config.yaml
n_layer: 10
d_model: 512
n_head: 8
n_kv_head: 4
head_dim: 64
d_mlp: 704
vocab_size: 16384
activation: "swiglu"
norm: "rmsnorm"
norm_place: "pre"
norm_eps: 1e-05
positions: "rope"
rope_base: 10000.0
rope_fraction: 1.0
qk_norm: true
attn_scale: 0.125
bias: "none"
tie_embeddings: true
parallel_block: false
init: "normal"
init_std_qkv: 0.0252
init_std_o: 0.00564
init_std_up: 0.0252
init_std_down: 0.00481
optimizer: "soap_variant"
lr: 0.00339
beta1: 0.95
beta2: 0.98
weight_decay: 0.038
lr_head: 0.00649
grad_clip: 2.0
warmup_steps: 37
schedule: "wsd"
decay_fraction: 0.703
decay_shape: "linear"
final_lr_fraction: 0.1
batch_tokens: 131072
seq_len: 512
doc_mask: true
train_tokens: 868400000
steps: 6626
dataset: "wikipedia_en"
Each number is 128 + 32 x the weight over the matrix's rms, rounded and kept within 0 to 255. Layers, rows and columns count from 0. Numbers have three digits each.

# q: layer 5 attention query, 512x512, rms 0.145, rows 136-152,200-215, columns 128-255
# k: layer 5 attention key, 256x512, rms 0.149, rows 72-87, columns 128-255
q136:135123113148127092122152099148132161153137139112135119147169105119137127133115096120127117121108170153118141145139154104132168132156144148130128128107125130121137144112097116137149154127168096132104131100107116112173127113155123099135157135127149134109168100071141127158120100118102166107147134117147136148126112146134183116136141096149141109182127154177146143120151125142131117146124
q200:135165185130120105130091064103169115154129133092116129092134098121171068147150104144101198077115131123157185127158098119094115120193151097173194137161120126146063098151124058132140151161113099106105143152132192119155086161123095188153163157157160168160178116107128093107075133150100155165118111189143198154112127076114186158114036153140194049140111171173097089137079162209086154164084
k72:092099164100148151115152141107159147147088143152162184172133105097080117127114143114087118160159125130110158133139106134135080135114134095141137117176167139120164136130127148118120151143148139169177111088122108105142087091121142102100141074147126096122121114130140099097087143192141089062123128126131146206147121089106134176120121136117164166092093145135161121092127112102060175147100
q137:152126106110192157120112115161128172135178102142076122127094210188101134109120130089153141120105157127092134118110149119107089114157132153151133147125145173125135125160157122130141140134146117133153121142111155153107132125087115118135087120096129113133141132156112124106165124116167121128167156118144162112173146157120137094152143113088149131151112162098131118127162138124152093089090
q201:140119140157130177152129185134102129082171123038149102153167147138139155156128088129101172096170103136104132147145098178133105154221144140160128147150110124147132101159054110109100134126143159115083091096120099207138117139197130120112116145151154113155163144179112167096141144112181125136147151144171077139113098063128081115173146068175089099145146102127131123138148185100165138132155
k73:147114139131090140122133149136137158107140103120109114155162122114134137169141162131122119153133180116141148142139173128174129117127103151134171111117118154128127121149096144143069119104090127117132201101108143137175131121172135135114123122148117119129133134099111130142101100160126128052149159152146110123155164138099166139135091124139101188093117128122121151136122144090130169116107
q138:146107136104118169139124163147137110112162132111131110110125115108134133145098144165126079132117097120125121128119114103146129146112093083156129136135117117120109161132131151119097110112139114103131099126145157146084107151152137127130108140127103149129121083156114139129130173119146089112145128111123116102147150100155117131100108125160112165127146064158148123112124106140140175111067
q202:102150129072069127150049122174100108150176117131144096174135182132147098160141101136118149131114170212118108134120166099121093189208143171168147166186129122093086179081135146156104143098152183153067098166098151131089140114137114133166163137091161140077137138080069082070128118115141150151122114119173166168111109134073135066206161090176133083192117194170155078105111095096127133109179
k74:160154128120160114131149133156121148122170110116082107136172108175122145136148122096167124155147155144163147111127163110097099132117103139086143084113085082116090155136102160142125069117156143100157159134101106143155126071141131136164086133074123111117113149179161096141089118105155153132115126135163104130172107160139189087132138150128102136141191155091117163141123143074108109073122
q139:149117155146079104109150130134122172149107129156134159122093138138133107112113111133108090122124121115108143178105149141144127104110137141086148147090151119130128117139126176111144135123111063100138161135134143111162159113119108130106127131141138163135136110108160123105166093121115158131104097195113133076131182131114143119128078167134144117125123139146138146104119162181075107179092
q203:096149123137099111180129157196194091112102095182156092161126152155130102126116099129095133118128098115129182100162132106173209128104111138101108130179120084057152098146122116151123137107140152133116089155139090073123183164168109088111076128091149110151118129095143149090070134114094113183120128154189178170157184131141129144180078133135180118083148203070130145130118143126108132160190
k75:152106140177081116105115132108080121116141112127121117115131118152123126165143147108134104128129146134176115110133121134136119114111113082115120134134119067073149137100122095114150117123116112155155112113137125092130114136105106102168101181105119124135133130159120116122143138087162113166143150110116159141129106129099099121126155144141145140144153089102103178120149130167117097091127
q140:094121166180137130149153122154135117121089123202089135121092146132137145100160128137096183115092138145162121160073115116141124130106142136112152135117131113084115140149132147082143141125113131111141132118133170133141134114155125135127143127090153101138118134138118127132142143104147155163170112119118126148092151152118138132103129133089113123096096140163123115129119136154137090121171
q204:126144160091161154127175086121121155072131140095106168170147134123131097112089146060124124100131097105199157133187134101174057133100103132086122133148115122186150187170118176134131122077107134139126161141116125139101101063143139152131075161155059132163135106173169134217176158162111147179135075129100129077098069110045122181087150129079107212131168158142119151151156117085085118090161
k76:164102120133140132138091128158097134147108181113124118132095115106093114127076103122148171098132121147107151164136130095136168114103136131154078119104133149114127122139137135131129072184114148102147120147135141125145152107143092108155091137115127148131111144102118185142130136069117162131102118121162123143134120124127128127169131099141117108145142120111169126101105124124172134137147
q141:112125124148124129160122105122171105146080118120153116116078120107107129139140090161139169081143120142155156173108058082197141109082093112140099098090156114146163140155132205140166166081078155126128197088174070123129107104183128127096089093113092145190126078177157151107163156097138166146164084121108163059140148093102115140052099075101079137061074070114163217172074129111122123135175
q205:116067097148144217101105109125115158075123197034101142114177084156062204130076139144133185119093191113092225184153111165134137115041047046060126148170105061158144148134145113087087149077135065139128130046205139153068129112111123059198054159158052057098224093172146177073144099095054062158133148200067219187173085179121062168002073104001084144158136129194129154201203255113132084118123
k77:174158160048160155143096131158145158127099148107152116158100145144123113148112125085130103091140187068134159155152187141167148130175142115109160128140084086164140169128164111114152063159132128173143102123134103113131169085135123141140135176143126164100104126156082083133105139099135096126126124110147132183089150100111120103145123114109130095100137151112142117096175124164112106187081
q142:110122057134156171116149172150119078073114137101161128121103178093089154159142161132106110165150120088148107136148089158131043131117150085083098182093092102152118126114215193081132091146149087042164130100063135100083171142145149128152103185157152145104154176203091166077157174099163075132131076147129160146147150068108171192193099140161148165101126086125083104132134097094149136131116
q206:099126155044138108065122158120118149193207076181183075086123171156095125042137106123155136094124060179122144118103212147084157032146143107166117211177121215048097033127115046138105040150174169046128098176151091138072136224117122121112137051232168163099104128174059126138151168023146189159099161089132137088103129151156106189201115088255148172150091096206150049115137094116161210141097
k78:134090143077141144118151119105126153172116185131144156112142112166081161155117111149135120161126091127144118061164154149157118133118100129117142060083143101125105164175149129118143157108111118083143080121144098132147131163119109116128137150157131096165157082142124134151151136202101155206097124129090090058108099129043124178191167110052134124160141180124159162097092171138165121117115
q143:102112121121132115102115124188082096149085156088131110143133128178121133159110104166123127095120127145156095089117121102130094136103117118116133107102086100137105141157102135123117129084107122144143100135128139169122142128127081104129106145116134144118132148131146095121143155114082140122115128110100180077136144129060105117147149098104063172124149136144140104113085120124150120140146
q207:125089082118129145133138161196126073144110135102150128118128141118175135121098204095155134103132095141184090111080048155145131081175085195135147093097072096160167125130157156173144139096129123131136120133098079054150132072112124192129147122163101165136090103107101096147154103124145134118150130156113087188133062091129176139142125067120125117151125117072123160131096151138160097109131
k79:128169120176114112097141075099114116087123068132134144111159094104160133081119156159125160156098142170101126136113157112088134153152113091158108128153117156101139108129100132154138141166132104152135101137132154155143110157139115167092152048118122128120085112142162131111110152129127130156153145051147162108138162103210114124094145107153174137160090152127101123123137123131081109114122
q144:174129074136153145104069118113074119103140179124100130075107079118127166165130183146081157077138155118137161199171151110162099090107096091117136150090129137079092100162157146120111088177117194094159175149155056084111068102112111173169144139138101138157125098168117188079153167125144119162154121130183117119167138114137124160096148124173162137077078104164155161113122067143108103106119
q208:105116097127158074090128093104107145064177089096084112167118143085123173139082131067075095183145099109132096099126107142114107088173141166125124150113141129086127176125108127100121108088145121154113127181123193152131153151159103143132162060144127115122126149152163098116099071174105080049106139090165089130131100154193187126150128101072069201129092088118079137151084132145173089113118
k80:134158155118161141090136180126088065139157183084149160138143140110140138083162069157136143097139048134062105095145056087119115135106155101055115150125133135118131144098153120148142070126173163116081191151172081144119157092147119158205145140165142144150117073122170146205177142069127131141147167151141123121144118152117128133108183183084073136109158136078199094133145090159133112159135
q145:147132116118132193108161134098119154111174123100157093149165183099088176149127108114087100172186087128068141158137109136121146094105047149126154126121098128109147125184168157155128101169122065069105177098152141118096120166134111125144121121139138141100036113121044116117115173125145108152106154069145137101164117125156130112136093093103063144145143098082131133173105093076119161115161
q209:159086089148062145114104154131152160116130130089149132081136182158158130096125095107134129137193112118130160151153169131079161124170105114158143147111108114177163138059149130120134134168118109080111070089110132119127196088146139096120139138150117100138097128157153153160105109163117097052111107085131183168096135098151123152140143107106125113151088150095132077131158128163181120132113
k81:134166101121144128169132167107151150119119136097079118091061117083129159135150121090131100145130090111177114128116178107153163120134096092053117098121100113109200173157090118097114167077122151119137125095129092131121070109106184145093082084103143114109142154158133144083150133121164116139120098137107140126114144176083080147159043138125128149109120109139148111198142093122158094110149
q146:121123166113132125171110121110159122130187110132095126131134142053169104101156104143163136143151151110189132133095077101110225164124161108192095121205174117055155132139151079111123118110112160137122104148134127158141087126173104179135122055100103162178145133109175091096120082110125123118095113104117134103074129131155109089129152099099123066158070141221127154148112159140087145108133
q210:088111067121130111119124158091111124148090141107144155126153085134119104164109154198113115173106159144148097171097142148147107134131099059136105137132166109138130112144125138154135117167119127137153076156112136075127118137117150094127087126149133154171091150182099164095128117120136087086084125145106101117119153127157131125114079119118151150138137131120115081110148126111080115167056
k82:068150114144102141177111116131139143085076138108153089178129079121090089124141147105110172126101160102124159107156156088089108119092114101129090147144148136132113096136128151110082183109104110115123137103134135104144117136152089125171125115141151120181062079126149081101143101127110127148107120079072142102123167126098151200116123142163152164100094128104207126126178111115088149163181
q147:140109117088132151108116112164148119115199134141105084131101120170144125152082118107098151146103220086121184140139170132112117183171108141132120133098123131127131112201129190146109105150143120087090115091117147157108146128117103116124105133141135142128122130126109101144154159194141157109077143085105160158090132123135158092124126111115097084136147201130161098121124155177141130150110
q211:090166125139132140126143190145120133111142100093112119118158086110120139153125145141159125113118117111120181096135158114160080119153164079127152136127100104131110114171078126084162122085138149151108125148101093170132141051129122121111098152128154128111156098135128082120106127135127086105171172157112109139125131119098122126123059128070147116120125145091119101097136182176130120173072
k83:148141171114113116172142094186173109162133168147120117133149157139123165091115138152155131145121173130122093149155131090145110134103124143127138102083096109105144147135165113182155154130139097114095060139050068140122120101120111091140123070108095138101072165155039122184125159133145071169146134145130092152118121137106067082122088146191178147058142190145177140161143087140107095124098
q148:143162080133130124093092064140095120068135113103139166088160114153147112149139193083147126186111161145087120097108124108117134160153106148114152177114149126144188107079118143106130093191160139134098098150088162141167182078145174112136103106113127152070161185142081115172114168148127058066140135166088170163118162155079112179133124094190112149137173170091145154132136140128071133045147
q212:125120097181079126123148129160132146122155157086127127136112129184144082130118141133167119074133164153147115117164135125141175075139123138164133135167110122138144069110072128141126132103134137085139114129167120106168107151119097152135071149117140154094111092103160123095154112104087172157148130178110095123117131102086113119112132148089172136114085133115120128126124137120110111149117
k84:132131105118094120116192124088087145124149113143143114171158139053148129110120087179116097146164086099131116164091104119130162148138104056159114177119154159130129140133100093084114082114078081134114081121124065117138087087104072121132099139071119132134156116106048105110121157103146185144148141136150093164123162206115147117097169180109143131147116112149134106168177126095131134111129
q149:063160186081098091063072131118173160117160186139129064075171128127159075159122093079103053145141119136140124130097130152141119125134189203173160094136109077098162140147141174136108107145051128172116065147140085130104160086158114069083068131157185115127066144128111091103132114127113160084100102026127164133061178197149144131146129141107107209192139194102160145107102065123092067121106
q213:112123162116127127094102126143113135157156154106103082140171124103153132091106140100178136106124154102128158151153154085147105112165156141185159088123150119120101143129111119143143128134091151114108137098154123148100131085135143118120121164134140140127139158136131175110141096093062146124171139150125174107168135173111164126150156112137108071186082123119150123113140073146131095122152
k85:146145141089167147116154148143147060110114073153128097193063170113192123170147133118107094129171113134174158128115116190133134161115190106114100152164069143097098161134086097118137076112092088149147128139119146147117097084070106074149105110138159071167068127142101106121155142118109123155111155130142108146147136121080108130118066150150143121136156075063083172123136110116101148125130
q150:189135173128078113146150111120113087112092084162172120182191087138143157066184144109170160174117146145141107116111142165109131062128119123192131155160153095116146128117120160135118067122114160136134133072112142083172155125118078100160100165088174119137122090094095136056117125135121097106130144127180140094100134132159182122113190093121184131134156095096137081129209087107178077163160
q214:153119111122121172115142139141155146160125147113120141153183132148126118126156138133120146165140100117115091127102117155138125116129147136126131140089131146157129162159129176142108121109144148195210132110111100135151152127144133101118143125140116127138110153121139108112119118070136136124132142092113157151111155126148145159106144112141153096122130171134120145128111163169105139124184
k86:079080138176187101131151112184074127147116101145149068166098115153101140125154167135152120118090160130169142130157174111095092104119099158160116090110079084152112081142173205084093135070121073165102097083207100125153090115111123086123089162116125139181098085113146157063189126146161138119112112125123152066087124167133098158134139044098145130151134161065092117143140117160130075150104
q151:132184117093132130100165167133062071158121075161103076145133163170118090099131178146093109146145102149138196140145113139132130086133189147106083114185113166186133110131151089163123190122106106095172157170085087138144145087132127157118109148141116129122158095151131119121128128101131174130137152089073107120111143104125131128158044141150128159117131096152165159141180190137132149088080
q215:108114114084121120130125125156160168126150145131130087133117134100096096083150157156087202154090117111124125102142123149134149153091083151119103151130139096156111104112079144129096137119129110129171155150128118117131103122123136125149103111168133125131118114083121141091137123113116128109107129174155112089113124128101140111128153125091148096123174102087148158110110074125147178149160
k87:094131131114192130107189099101095152150183152171105130171210113102086157117096113134112117010156085125129159142138082139104109108180183072133126122096126126100161153114062090141130118125164069116076154100155087060115100129167145084132123176114169116120126077169115143159139123135117136166160168038073089124120107119136144112100115113124062141184108136133177070108148136107174157108149
q152:145143120139134103151132107087115096165146162102145115124122106089075117190158137050175124140054211120146142195096177115161139101183092089087117122139144139083159105170149125079135127058115115085141188123096143114164110090123138100124132127092101098150157136162146119132172103115198146094111124072114121153086150157145090135130120164107097132104121098122101164141132144150107105073140